python train.py --n_layer=8 --d_model=768 --norm_place="pre" --qk_norm=false --bias="none" --tie_embeddings=true --init_std_o=0.00569 --init_std_up=0.0227 --lr_head=0.0045 --decay_shape="linear" --seq_len=1024 --steps=4771
Each number is 50 + 12 x the weight over its row's rms, rounded and kept within 0 to 99. Layers, rows and columns count from 0. The size before them is the row's rms in percent of the matrix's.

# layer 4 MLP up, 3072x768, rms 0.094, rows 2388-2401, columns 0-255
095:25 49 38 50 40 53 70 33 44 26 45 55 61 23 48 55 29 37 66 44 57 61 53 27 57 63 36 44 40 53 58 41 71 69 61 56 56 47 41 51 63 66 34 51 39 56 45 55 47 42 33 29 45 40 40 35 40 66 73 53 42 35 25 48 59 35 44 44 50 46 65 45 56 75 51 39 70 45 79 40 49 52 46 56 51 32 47 59 59 58 52 47 58 56 39 66 48 41 44 61 46 54 52 57 53 53 40 57 39 46 55 62 42 39 33 49 56 79 56 32 31 60 56 58 55 38 58 49 37 43 47 58 36 37 43 44 44 52 66 59 42 46 39 50 57 62 50 42 47 57 81 46 45 58 45 53 52 58 59 31 49 41 70 69 75 40 20 47 61 67 69 53 60 76 68 46 51 48 34 65 50 53 48 41 50 36 43 65 43 55 64 76 66 66 62 44 50 51 47 48 53 41 56 43 60 27 36 44 45 46 65 46 56 42 24 45 45 39 37 70 53 51 62 50 59 41 36 42 61 52 51 60 50 37 22 51 71 47 49 43 49 48 57 30 50 60 43 56 40 65 54 49 45 36 30 46
099:57 44 53 29 47 48 37 50 50 47 56 47 68 69 55 46 48 61 52 65 62 73 52 58 39 33 42 62 69 48 58 33 30 36 39 45 52 27 45 61 42 65 55 56 58 46 54 53 36 37 58 61 30 53 62 50 43 15 43 44 42 43 53 56 68 43 36 49 49 57 57 38 50 48 65 39 27 52 36 44 49 57 80 57 36 43 55 43 52 37 47 46 44 41 33 47 41 40 49 40 58 58 52 64 41 49 63 49 35 39 72 50 33 75 49 52 59 66 59 44 33 48 66 53 42 35 58 41 41 54 57 39 36 51 42 45 49 22 46 43 64 43 75 49 27 63 59 39 60 56 41 44 50 26 44 65 42 44 55 33 67 65 37 44 62 67 39 40 40 44 36 48 60 88 41 50 50 43 56 52 40 31 60 50 46 41 31 56 41 38 50 73 49 54 41 59 62 42 40 46 46 45 27 60 56 43 64 65 43 33 25 48 54 66 62 47 40 51 40 47 35 43 38 44 36 40 80 45 58 45 44 60 53 66 46 48 28 38 60 66 29 29 50 31 23 57 27 69 72 35 42 21 74 33 31 45
095:44 61 43 50 74 60 60 42 38 47 58 47 53 51 46 48 25 56 28 48 36 55 28 65 48 50 49 65 72 58 58 48 53 70 61 52 59 42 43 83 43 29 41 46 24 66 33 41 41 67 55 45 61 68 49 56 52 66 60 44 40 60 47 30 32 43 57 35 60 49 60 42 25 52 38 49 40 52 48 52 46 80 57 37 40 71 68 46 32 50 62 36 52 69 54 41 74 37 55 62 53 57 56 51 57 45 51 62 44 51 40 57 66 43 58 70 45 42 31 64 53 30 30 27 47 45 59 56 55 51 53 42 53 63 58 51 50 42 64 34 42 55 46 58 45 41 52 29 46 33 68 31 52 35 50 60 61 70 58 36 67 64 50 51 68 40 48 61 61 52 41 43 62 42 52 48 57 57 52 46 58 65 57 31 79 56 51 46 60 53 53 64 68 65 16 46 45 43 47 40 51 44 66 60 60 41 30 50 40 53 29 57 54 51 65 29 67 49 73 44 58 43 73 40 29 80 67 47 56 64 64 51 53 51 56 45 30 66 65 57 49 48 41 55 40 60 58 48 62 38 68 54 46 40 39 53
094:18 50 47 41 46 58 73 49 41 38 61 47 50 62 38 51 68 60 33 42 51 52 61 61 61 31 39 25 28 34 53 57 42 49 48 44 47 43 43 42 69 25 55 61 40 70 34 54 43 51 35 33 64 41 30 53 49 33 48 37 48 61 31 55 71 42 32 35 41 50 21 54 41 57 45 52 25 61 50 36 57 48 55 48 42 44 41 39 48 41 52 59 55 65 68 64 33 49 52 50 40 38 44 64 47 26 34 40 36 42 44 54 56 62 55 39 49 42 19 44 66 22 37 66 54 54 40 66 49 38 51 44 50 55 26 49 51 33 50 40 52 29 54 61 58 38 58 32 57 43 40 42 44 59 44 37 65 34 74 49 47 50 59 42 40 43 36 54 60 47 44 66 53 64 46 65 24 47 47 39 63 51 45 51 37 50 60 38 39 63 40 71 45 54 45 63 59 28 62 47 47 43 68 69 65 50 51 38 51 56 41 50 37 43 65 67 50 44 54 26 44 44 34 70 42 50 37 59 23 52 45 49 43 46 51 47 44 38 26 47 59 51 63 57 67 57 49 33 36 49 45 38 73 23 63 61
098:48 55 47 46 35 53 33 60 53 49 56 60 62 68 46 69 48 45 44 29 42 44 35 67 47 71 39 73 30 31 56 49 27 56 50 48 60 43 63 56 51 40 45 59 36 47 44 37 64 53 24 49 45 51 86 50 49 51 38 35 47 62 48 44 61 43 44 57 70 75 36 48 73 61 50 54 42 36 33 72 57 60 49 43 55 51 51 69 53 37 52 56 58 63 52 68 48 36 56 51 68 40 74 47 43 35 81 57 60 69 41 27 48 61 51 56 23 72 42 25 60 60 64 38 61 55 51 34 56 48 55 49 52 33 80 43 37 44 44 51 65 75 70 57 46 64 50 47 56 13 42 27 76 53 50 43 40 66 46 37 44 50 54 54 39 50 38 33 53 45 22 51 55 60 55 43 47 43 34 49 31 57 63 56 40 51 36 57 45 50 36 58 54 42 70 41 53 71 48 55 50 48 77 31 33 38 69 37 38 55 29 52 46 72 63 49 48 40 40 46 31 53 38 36 36 42 51 59 49 72 27 49 48 41 40 52 45 35 61 34 44 41 60 37 73 42 49 37 56 44 41 42 44 52 38 66
095:61 29 41 48 64 58 68 58 51 51 83 56 46 60 59 55 65 56 30 72 55 34 27 34 55 40 47 46 71 42 48 48 53 48 41 62 52 42 42 57 59 60 51 38 59 50 62 69 35 57 53 46 36 27 52 51 41 39 57 24 34 62 47 55 65 33 52 57 50 51 45 68 71 39 54 78 47 54 48 62 39 46 54 56 57 59 70 31 45 70 64 50 54 61 38 41 52 69 42 42 40 60 62 51 48 48 60 32 53 40 64 49 55 51 36 70 65 47 64 88 47 27 39 48 42 46 63 71 57 45 47 44 54 48 79 55 47 80 46 45 52 62 62 28 63 68 35 37 45 32 55 43 30 37 43 52 38 37 54 78 40 55 46 45 51 48 33 40 57 42 56 46 44 37 65 44 65 43 69 68 38 51 41 24 50 59 47 52 46 37 35 56 56 44 49 50 41 43 53 67 44 42 45 60 69 46 50 56 48 61 41 46 36 38 70 50 62 59 58 55 39 56 69 47 83 67 57 47 45 42 53 63 47 31 33 73 61 55 55 46 52 38 51 57 61 41 49 27 65 35 44 55 39 56 56 45
101:53 27 39 56 58 71 35 67 53 34 64 51 48 45 32 67 53 58 56 27 48 59 58 46 34 39 43 67 46 47 36 54 73 51 73 41 42 32 68 49 52 30 57 71 42 61 44 43 42 57 59 52 35 86 63 43 58 45 49 59 56 24 60 45 51 59 31 49 47 56 45 38 46 55 36 56 32 47 52 68 35 48 53 60 45 53 46 39 68 38 37 54 53 67 45 57 53 35 43 34 47 42 71 60 50 59 34 46 33 56 54 58 61 38 54 32 44 72 49 67 39 47 57 89 51 72 68 58 55 45 42 47 43 35 57 57 54 59 75 45 54 59 43 48 37 46 52 72 59 35 85 64 30 57 57 50 47 36 42 26 54 19 46 20 62 82 49 42 44 55 40 59 47 62 36 41 50 43 40 43 54 44 52 54 49 46 50 35 57 44 61 52 50 49 48 43 61 47 61 36 41 29 57 44 55 72 42 44 33 40 55 69 35 38 46 72 74 45 54 50 67 65 35 26 53 48 52 28 53 40 48 30 44 73 60 73 53 44 37 53 50 64 54 51 35 39 51 47 57 41 55 66 58 49 54 44
095:48 49 42 27 45 37 54 50 28 40 56 64 61 54 47 47 70 55 58 38 56 55 50 58 33 55 45 47 37 42 36 52 51 54 59 30 43 28 30 60 43 62 27 51 70 46 42 49 67 45 38 55 51 53 52 53 40 48 49 45 33 60 32 68 68 32 33 64 63 32 55 49 53 50 45 44 50 50 56 59 55 63 20 39 45 66 48 21 62 40 47 79 33 33 49 54 39 38 42 25 67 59 56 44 33 58 49 52 26 64 62 44 60 47 17 41 69 46 50 48 47 62 53 60 50 42 67 38 45 44 49 42 48 30 50 34 51 57 51 22 61 38 55 52 28 29 48 29 47 50 30 44 44 36 38 53 40 59 46 49 66 35 41 22 59 40 48 49 64 66 47 66 37 46 37 72 58 39 58 47 42 58 57 76 56 41 41 57 46 62 35 61 30 30 21 38 50 22 48 42 35 32 46 42 43 48 47 40 47 59 36 55 55 73 57 60 31 55 33 53 46 56 40 65 62 43 56 42 32 33 55 76 42 65 53 77 39 58 51 68 54 49 33 55 31 44 46 63 47 30 45 51 74 53 39 55
100:33 57 42 48 36 66 49 24 39 58 47 48 32 82 35 51 34 55 34 42 61 44 43 35 57 52 55 58 33 58 71 44 46 39 42 46 39 56 49 61 42 39 48 53 39 62 52 59 59 46 42 72 54 54 72 44 43 48 49 41 34 51 43 45 63 54 40 58 28 47 61 59 46 66 40 45 38 32 46 47 38 58 57 45 44 39 45 37 38 59 62 54 48 67 45 43 49 44 45 50 31 36 57 49 54 66 50 57 45 69 43 33 45 46 50 45 27 55 52 46 50 49 56 54 46 60 67 36 31 61 64 39 56 41 58 33 44 39 44 48 69 60 62 36 49 59 36 58 52 43 43 70 52 56 47 42 51 49 63 36 59 69 65 60 38 45 35 42 51 49 43 42 50 38 48 67 63 44 37 48 57 48 44 48 51 50 68 47 39 57 26 56 55 49 43 41 50 57 67 54 60 48 48 54 48 51 60 68 69 57 56 65 55 62 48 61 62 54 54 77 53 50 41 49 42 57 34 30 48 50 62 58 52 59 50 36 49 53 52 65 58 51 34 61 56 31 65 68 50 44 40 53 29 46 84 42
102:44 63 50 34 55 54 34 27 53 55 79 45 59 41 34 48 65 59 52 53 46 54 38 29 29 52 60 54 44 39 55 29 59 38 51 37 56 30 56 33 40 49 55 39 61 53 73 52 49 52 62 64 64 41 51 68 53 37 45 51 58 53 41 65 37 57 62 37 48 61 58 48 54 50 44 62 56 60 52 46 73 32 68 61 56 23 55 25 46 44 36 58 38 30 58 20 68 42 12 28 61 47 52 56 70 44 36 46 49 34 68 63 51 52 73 50 23 50 81 61 58 28 40 45 36 67 64 54 51 50 32 52 59 45 27 54 66 54 45 47 49 69 36 55 56 67 42 30 29 50 57 27 46 60 55 59 54 51 61 68 49 52 56 34 75 76 51 47 56 75 57 72 36 35 40 56 22 70 54 63 79 64 63 52 32 49 67 63 46 39 36 50 60 45 53 72 56 37 50 55 48 51 39 64 75 63 67 39 41 54 28 45 60 24 40 77 58 61 45 59 50 48 42 38 54 42 56 53 54 53 49 44 40 43 55 70 40 39 47 53 48 48 53 63 39 39 50 70 47 62 43 34 72 55 39 54
110:85 38 48 58 47 35 45 84 61 54 39 53 41 54 42 28 61 49 55 41 52 62 56 48 42 54 34 43 35 48 44 36 18 55 32 28 57 45 37 47 43 44 38 47 49 51 49 36 35 50 62 53 46 58 49 56 46 60 69 46 37 62 52 54 52 50 55 57 67 44 50 42 53 55 69 63 21 50 48 59 35 64 66 50 50 56 81 45 47 63 71 44 52 56 37 34 50 32 49 44 68 44 51 47 49 33 42 37 57 48 33 60 35 53 49 64 47 34 47 54 45 44 69 44 53 43 46 37 55 64 52 45 42 54 61 41 66 46 41 67 48 64 50 75 37 63 29 63 33 45 65 52 55 61 45 52 65 42 56 49 46 51 59 57 55 69 44 51 57 53 60 73 59 35 52 56 45 51 69 62 31 58 51 50 45 28 54 40 46 75 35 58 27 71 56 52 51 49 49 69 28 49 52 42 37 56 38 53 43 68 39 56 65 43 47 64 48 65 46 50 39 61 23 22 42 41 42 58 36 61 51 23 62 59 44 51 32 37 65 62 47 40 60 25 54 51 20 40 49 75 44 35 49 49 45 61
097:46 43 38 57 69 54 30 67 60 55 64 48 47 60 55 62 63 66 55 50 57 48 48 45 44 76 53 72 73 38 39 36 57 35 57 38 62 62 52 34 56 26 68 42 40 65 35 45 45 57 59 56 52 55 59 59 55 42 26 44 53 48 45 52 43 45 46 36 45 54 53 26 38 64 46 61 56 45 35 64 52 53 45 56 68 80 54 39 50 60 26 51 58 47 36 54 51 52 64 57 64 35 54 46 44 43 77 72 46 54 50 48 61 18 35 39 47 47 67 36 46 57 51 37 47 61 55 50 51 76 46 58 49 28 39 48 32 28 56 33 48 60 52 70 41 48 33 70 24 52 44 47 48 61 56 46 57 40 15 32 40 40 50 58 45 49 59 53 57 54 51 49 49 50 60 62 75 45 53 29 47 31 60 44 50 50 39 50 67 59 55 62 61 58 53 34 42 53 41 54 44 51 58 50 56 62 41 31 39 46 57 46 68 47 56 34 52 65 58 44 58 52 41 34 45 50 46 65 43 47 52 51 52 46 41 63 57 77 44 21 47 81 21 55 42 67 49 42 39 42 52 82 45 51 42 65
092:25 30 32 59 42 49 60 47 23 63 52 40 43 54 51 44 42 68 47 69 45 67 51 69 73 47 40 47 54 67 50 41 73 52 64 55 48 32 54 48 61 44 31 50 65 56 46 42 62 53 60 33 65 64 50 52 38 72 29 44 51 55 65 50 60 40 59 54 81 53 45 72 41 59 45 63 57 24 54 64 43 54 47 46 27 84 47 38 55 15 63 51 28 40 47 49 64 45 50 57 61 58 41 45 82 53 63 40 37 46 26 58 49 46 57 46 51 70 39 66 22 54 58 56 55 54 41 52 47 47 45 55 17 32 32 34 67 18 50 41 42 50 42 36 54 36 59 75 52 44 50 44 40 43 44 60 55 66 47 16 44 44 64 59 56 58 47 51 72 49 37 53 62 55 60 52 64 55 43 50 48 56 37 52 54 45 47 55 38 63 54 44 51 54 52 67 40 52 63 52 53 50 69 46 66 43 49 28 44 37 56 38 45 47 45 56 54 53 45 56 32 33 55 55 63 63 53 57 41 40 44 71 32 66 63 32 44 75 46 43 64 31 41 53 48 36 53 54 42 57 59 60 53 51 47 34
109:39 62 36 45 31 53 64 66 49 61 36 56 48 51 66 42 36 50 57 64 27 45 54 34 61 37 48 58 57 33 58 42 39 59 43 30 55 48 44 44 57 33 53 49 47 68 29 57 50 55 41 39 59 39 54 61 64 46 60 44 68 52 41 44 67 69 64 37 53 54 64 64 55 32 50 52 47 32 44 46 53 57 59 39 67 23 43 53 40 54 39 50 24 48 32 31 46 65 42 60 47 41 45 59 62 71 27 76 55 44 62 60 50 39 52 59 62 53 55 39 75 21 27 65 35 45 40 51 48 47 66 69 61 42 44 40 38 67 43 57 31 48 50 63 39 47 41 74 35 58 40 40 75 43 49 41 44 51 47 41 58 41 35 60 56 53 54 35 40 35 45 69 75 61 41 64 45 43 26 47 30 36 50 45 63 47 55 58 34 47 34 64 57 59 46 63 50 47 63 62 65 59 54 50 51 34 69 51 30 39 67 45 44 65 52 43 51 45 58 62 56 26 28 55 54 61 42 62 62 58 70 36 49 48 34 79 40 72 41 42 64 39 49 65 57 67 64 35 61 69 68 46 44 60 26 31
# layer 4 MLP down (transposed), 3072x768, rms 0.0985, rows 2388-2400, columns 0-255
095:56 63 54 47 64 36 40 31 56 38 60 43 55 51 38 55 33 60 37 36 31 51 50 32 56 44 58 42 52 29 61 52 29 24 72 56 45 40 50 50 25 71 57 52 40 21 63 65 55 64 62 52 59 63 69 62 50 53 60 30 47 48 57 50 43 46 54 24 46 52 61 69 23 46 57 54 53 41 41 45 57 44 51 46 43 53 55 44 42 48 52 51 41 52 66 59 76 57 39 53 59 50 58 48 61 41 49 42 61 56 50 28 45 36 61 42 53 57 47 64 37 58 58 43 74 59 62 68 55 29 44 44 61 75 50 58 66 67 41 53 61 57 65 61 59 49 36 51 58 51 37 55 55 35 57 33 40 44 39 64 51 34 57 40 29 61 43 47 50 36 53 48 49 52 35 38 61 54 39 62 50 44 57 26 48 52 40 42 56 37 64 48 41 53 34 57 33 52 58 50 62 64 49 41 32 50 42 36 51 36 42 39 56 50 24 53 48 52 53 51 52 48 47 53 50 48 48 64 30 36 62 51 34 48 80 45 43 37 75 58 72 55 33 59 44 45 19 50 36 44 48 34 57 41 64 52
099:62 36 49 54 48 54 48 46 46 67 56 49 67 69 49 45 58 52 30 51 67 54 53 41 54 41 42 49 74 57 55 45 62 48 55 57 41 37 57 31 83 38 68 57 48 52 40 33 38 49 67 67 54 56 45 83 61 30 52 32 61 54 45 31 40 68 54 47 60 43 44 52 43 65 45 57 47 62 41 48 52 48 68 65 54 48 54 42 46 56 43 48 30 42 61 54 59 45 47 61 65 67 50 41 58 30 42 50 68 45 49 50 33 53 47 44 61 42 43 69 46 53 68 47 46 41 52 67 46 34 59 69 49 39 37 54 55 36 49 51 41 36 39 61 54 71 50 59 42 48 66 81 36 60 48 58 54 41 86 33 61 66 56 44 46 44 49 51 43 58 38 70 47 71 35 68 60 48 56 60 61 27 42 60 56 83 36 67 76 59 59 62 37 64 63 34 44 42 43 38 37 52 56 29 42 57 60 56 68 44 71 57 43 54 41 39 81 61 45 40 64 53 51 69 59 25 55 53 40 30 54 72 60 33 25 52 43 36 49 54 34 59 45 33 47 54 36 52 53 62 55 49 41 44 46 84
097:42 55 59 32 47 50 37 48 59 32 37 65 54 51 34 45 54 19 63 45 62 24 34 46 62 48 31 63 43 47 57 46 51 43 56 26 45 54 41 38 54 66 66 46 32 14 67 37 39 43 66 50 55 25 54 48 46 44 43 65 47 59 50 39 43 35 50 42 54 58 44 66 68 41 51 37 44 23 40 48 50 72 64 65 56 44 40 49 44 43 39 80 45 35 57 57 66 45 47 51 51 56 39 55 65 56 62 50 67 66 38 34 49 46 42 61 48 49 31 53 48 35 60 67 43 61 53 33 25 61 58 33 38 47 49 44 43 48 42 57 47 40 48 64 44 20 41 49 53 49 46 45 45 69 61 63 47 41 69 31 34 52 67 60 57 52 64 49 48 50 44 47 54 34 35 66 48 59 49 40 61 48 63 54 52 68 40 23 48 49 53 45 38 51 63 54 46 64 61 52 60 68 56 71 55 71 08 65 41 46 48 30 38 46 40 53 54 50 72 56 57 56 52 43 62 41 50 46 43 46 43 39 57 56 53 55 51 44 62 23 66 43 47 38 35 56 36 53 39 64 53 30 61 22 42 49
102:62 56 27 61 53 50 52 56 63 29 37 44 59 45 65 58 57 38 55 46 41 34 51 54 49 48 74 78 61 33 52 54 49 44 53 61 45 46 46 68 38 52 46 48 65 53 56 49 61 46 62 42 54 44 48 60 47 36 41 66 46 45 44 45 39 47 46 48 53 46 68 50 76 39 39 30 59 43 51 51 70 50 51 64 52 51 22 69 74 35 31 47 48 44 38 44 56 22 46 50 56 50 59 51 46 42 71 56 58 71 40 58 42 33 44 76 62 57 44 54 47 39 22 50 60 56 59 35 60 57 71 22 68 58 58 54 35 71 63 51 48 50 58 49 58 26 46 45 15 48 52 41 56 61 41 54 31 56 53 46 54 49 27 45 58 56 39 74 35 64 59 49 59 67 32 46 58 63 63 44 38 48 55 72 44 33 59 68 56 51 59 60 62 53 42 48 43 49 54 70 58 78 52 46 50 53 37 63 38 42 53 48 37 44 51 26 23 52 73 63 64 47 68 61 40 43 46 64 47 59 29 37 63 49 39 44 52 68 54 49 75 55 44 42 37 43 43 49 57 50 32 44 39 52 50 49
100:58 50 47 37 62 62 72 62 49 45 52 66 35 63 29 59 57 61 34 46 54 65 35 59 51 36 77 65 33 37 40 43 55 31 50 52 56 56 59 44 71 53 32 58 63 50 56 49 58 41 45 53 41 15 31 27 32 49 60 41 53 51 39 44 45 29 49 45 65 39 62 59 46 73 34 56 55 52 58 31 39 45 53 67 55 60 61 49 42 79 42 41 38 43 53 68 44 35 51 63 40 41 43 63 33 48 82 51 39 52 52 56 56 61 62 43 47 39 35 58 48 33 42 26 36 51 55 45 63 34 51 41 57 44 58 63 72 70 57 20 51 51 56 38 55 27 29 57 70 39 30 60 71 23 51 73 60 52 47 47 50 50 47 60 26 44 60 36 62 53 61 50 43 58 55 71 42 41 51 76 59 59 32 34 46 64 51 45 43 54 51 58 39 46 52 34 56 53 53 50 44 66 37 50 60 48 38 48 55 61 42 28 48 75 58 32 33 49 52 43 47 43 47 65 42 51 63 41 52 47 40 62 47 49 46 53 46 37 48 45 27 75 34 28 21 37 60 55 63 60 53 52 45 56 22 34
094:57 52 49 41 37 18 51 69 57 51 58 67 40 49 48 51 49 42 38 44 48 32 49 51 60 50 46 48 49 66 74 40 54 54 54 52 46 57 54 63 43 41 42 61 49 58 63 48 50 54 62 51 57 45 64 58 50 77 56 57 45 36 45 38 41 41 38 57 49 71 51 50 58 27 34 33 55 40 71 54 56 53 69 44 54 52 39 44 45 48 69 49 23 61 48 28 68 61 29 48 52 38 48 35 51 62 49 59 48 46 31 58 69 48 42 62 60 68 28 42 53 48 74 50 52 56 25 28 45 57 48 46 37 24 62 48 45 51 35 36 45 53 54 32 45 43 47 36 52 60 40 55 53 31 29 70 70 59 45 37 42 43 52 46 60 55 65 38 36 41 49 56 50 35 51 72 57 46 52 50 59 41 51 46 31 44 51 52 78 46 53 45 40 33 69 53 74 52 51 53 35 36 57 57 42 20 39 61 58 57 63 46 41 35 35 40 38 51 27 63 77 44 58 63 23 49 48 41 40 78 60 38 57 48 52 54 57 55 60 62 52 45 65 41 70 54 46 41 63 43 48 55 69 57 54 41
100:64 49 66 53 47 41 47 25 52 46 51 42 77 38 31 40 71 61 73 42 70 49 68 47 34 49 50 49 65 64 58 47 44 55 67 64 59 55 54 49 41 43 25 49 66 54 49 52 40 61 31 25 36 63 40 79 54 48 40 55 37 58 52 54 65 56 38 56 56 59 56 47 63 43 63 64 57 63 41 41 57 79 56 37 74 54 51 24 33 53 53 52 43 49 45 40 59 56 44 22 58 62 64 64 47 44 44 70 61 45 56 42 35 51 50 64 57 55 66 48 52 55 63 69 37 57 42 46 46 60 50 61 62 52 34 38 69 22 65 43 67 67 22 47 44 50 67 16 61 51 58 77 45 54 31 57 52 53 20 43 30 66 43 51 44 62 26 79 39 53 66 31 45 46 54 40 58 47 47 61 47 62 63 47 48 32 12 59 36 28 54 44 36 48 49 73 41 47 44 56 42 54 58 73 45 72 52 46 45 50 50 71 58 55 63 39 29 49 34 47 47 49 38 45 46 24 62 38 42 45 41 54 44 56 48 53 53 40 49 51 63 40 48 62 37 65 54 74 73 37 61 66 60 75 55 44
104:51 38 52 55 55 43 26 29 54 40 50 35 54 52 67 62 55 39 47 47 31 39 63 45 38 21 38 23 55 51 52 62 20 52 41 68 42 36 50 49 47 72 58 62 65 56 40 55 54 52 55 46 53 51 59 44 62 56 52 42 79 30 47 55 52 46 42 57 49 44 52 46 54 44 63 53 46 49 59 39 26 52 51 45 39 60 53 24 46 37 56 27 52 61 60 43 61 20 32 45 69 41 40 52 40 47 52 50 47 50 67 79 44 40 64 39 23 53 45 54 63 52 56 38 58 15 49 27 56 51 69 32 34 39 30 54 68 50 49 48 40 48 50 65 33 38 60 51 36 71 83 53 53 48 47 52 38 69 61 40 46 49 52 47 60 58 35 61 30 72 50 62 37 56 57 50 51 56 41 70 53 49 60 32 67 34 63 51 44 58 58 58 53 44 35 56 42 42 53 27 50 67 80 50 37 58 52 61 60 56 67 54 58 62 52 69 35 45 44 46 43 28 62 50 62 61 39 53 36 57 55 49 44 49 33 57 53 65 45 58 54 56 55 39 33 35 31 52 37 52 48 39 43 59 29 61
098:31 52 37 65 55 47 53 69 76 45 66 45 44 37 52 36 43 43 55 83 36 54 41 51 45 53 34 44 42 39 41 52 31 44 36 35 45 59 47 70 68 81 47 51 49 43 35 48 40 60 61 38 43 60 32 68 48 31 56 35 55 30 55 49 41 49 43 48 54 54 29 57 49 56 43 62 64 52 62 43 53 67 49 64 67 51 44 71 43 50 64 47 76 38 34 45 58 58 80 67 65 51 24 69 59 49 54 52 57 52 41 68 46 40 51 60 41 49 35 63 45 49 36 63 59 65 52 37 58 35 36 33 24 73 39 60 36 52 45 41 51 49 41 40 55 48 54 73 38 51 33 71 39 50 35 49 48 48 27 62 46 66 79 56 55 57 69 50 29 38 55 45 43 50 44 55 47 43 43 46 48 57 51 46 44 51 51 32 63 62 52 46 55 80 58 37 36 51 46 51 60 59 36 47 39 59 59 59 58 37 62 45 56 52 68 46 44 48 59 50 59 63 63 76 43 47 56 42 53 44 70 34 62 38 58 61 46 57 53 41 33 36 51 39 45 59 43 51 40 41 36 38 55 52 55 74
098:33 44 39 45 59 51 81 63 65 92 66 69 31 62 69 44 68 60 77 29 66 48 59 55 41 40 49 12 49 42 23 34 52 44 62 59 50 50 64 61 50 31 56 62 49 77 55 63 33 55 48 57 31 38 43 67 57 47 58 51 45 64 59 50 55 61 58 49 50 51 55 63 58 53 61 47 58 59 28 48 77 35 44 62 41 57 46 48 66 57 68 45 74 52 52 58 33 48 53 62 58 58 61 47 70 59 58 57 29 49 41 45 36 61 30 58 41 40 37 54 50 38 37 51 59 68 45 47 47 59 54 23 38 52 53 48 58 55 59 47 58 49 54 54 62 46 68 56 54 42 33 57 58 59 39 63 33 50 42 42 42 51 66 55 50 30 51 44 50 44 78 50 39 48 56 63 40 38 56 62 34 45 66 37 61 27 33 44 63 41 57 43 46 39 74 42 34 73 67 62 50 49 49 59 61 32 41 50 54 57 52 60 47 49 43 66 58 55 67 49 71 25 46 59 53 29 54 46 31 43 58 77 40 63 73 30 42 40 40 65 53 38 43 46 65 67 70 33 64 23 28 45 34 73 31 52
108:44 39 73 66 29 48 70 65 26 61 28 53 42 29 57 63 48 47 58 36 49 42 63 74 44 35 38 60 48 42 45 45 41 55 39 71 58 39 52 60 68 55 29 22 60 73 40 25 63 41 47 53 47 41 34 47 55 42 46 49 61 66 51 40 46 39 66 80 52 48 47 40 45 64 57 63 38 36 41 66 34 58 63 36 37 39 49 55 44 41 58 30 34 67 53 53 40 46 51 42 53 58 37 45 44 38 34 45 43 66 54 52 48 47 35 39 64 48 65 34 53 59 60 45 62 51 56 46 60 40 39 42 43 56 57 57 41 44 47 41 45 59 47 60 66 66 61 64 50 49 75 49 55 63 45 40 41 59 51 69 62 45 40 74 61 43 55 58 51 51 45 69 64 49 45 48 33 56 29 53 40 34 50 52 36 56 64 37 44 45 61 35 64 62 47 35 59 57 63 43 59 57 75 58 53 50 44 55 57 31 53 40 55 42 35 70 66 34 52 82 34 61 49 41 51 77 42 48 41 52 41 41 43 47 41 63 21 49 37 52 57 79 69 52 49 69 23 43 42 55 50 49 35 38 67 53
104:61 62 55 34 34 48 57 43 33 35 67 34 48 57 39 59 65 37 52 56 58 22 69 70 44 46 48 61 67 35 39 54 47 45 42 44 65 52 65 54 56 52 46 59 55 47 69 44 60 31 45 25 55 66 59 39 51 59 48 54 49 56 56 53 56 68 49 64 49 69 53 58 51 61 56 54 49 36 45 37 48 64 53 69 65 71 45 45 47 61 48 44 44 50 60 34 45 60 44 40 56 68 60 36 50 46 64 44 78 36 48 45 51 54 50 38 41 55 52 34 33 53 49 42 72 59 69 47 45 42 26 49 62 35 41 53 61 51 55 61 33 55 35 58 46 54 50 61 37 38 42 39 61 53 46 45 55 43 41 60 76 80 59 46 65 74 38 45 38 72 71 45 58 59 28 54 51 61 47 57 72 52 48 69 59 41 55 41 37 52 74 58 46 47 48 51 46 49 66 51 57 59 69 43 61 74 19 50 67 36 52 60 62 53 51 46 53 50 63 53 43 44 45 36 41 46 35 53 54 60 56 63 48 51 28 70 65 50 55 65 43 59 53 33 66 57 58 44 48 57 57 70 71 39 53 41
097:52 63 58 60 41 50 50 55 46 39 44 26 48 35 63 66 54 49 78 38 53 66 66 65 44 28 56 52 55 50 46 47 46 36 55 67 46 61 37 54 41 48 51 49 42 62 40 30 65 60 51 42 50 48 63 16 42 27 57 51 49 38 45 26 45 64 67 28 41 30 58 56 50 32 74 74 56 41 57 43 46 57 47 51 45 47 44 36 50 59 78 64 82 47 71 45 57 55 46 52 47 51 51 60 39 51 52 46 45 67 41 32 50 51 53 28 57 42 45 62 55 50 51 50 64 42 56 64 69 61 44 53 49 70 65 26 42 56 64 69 37 44 77 53 63 29 56 29 58 35 46 53 43 64 37 39 15 46 46 31 36 48 63 63 63 42 38 49 51 43 57 44 44 54 76 55 59 41 75 53 66 50 59 66 34 63 55 34 74 68 74 48 54 27 44 55 51 67 56 43 32 58 51 39 65 53 38 39 34 48 42 62 37 65 54 40 51 55 54 32 69 50 54 71 41 35 48 69 49 40 42 53 47 44 44 67 59 38 44 66 44 60 40 48 52 52 60 59 53 49 44 45 61 48 66 44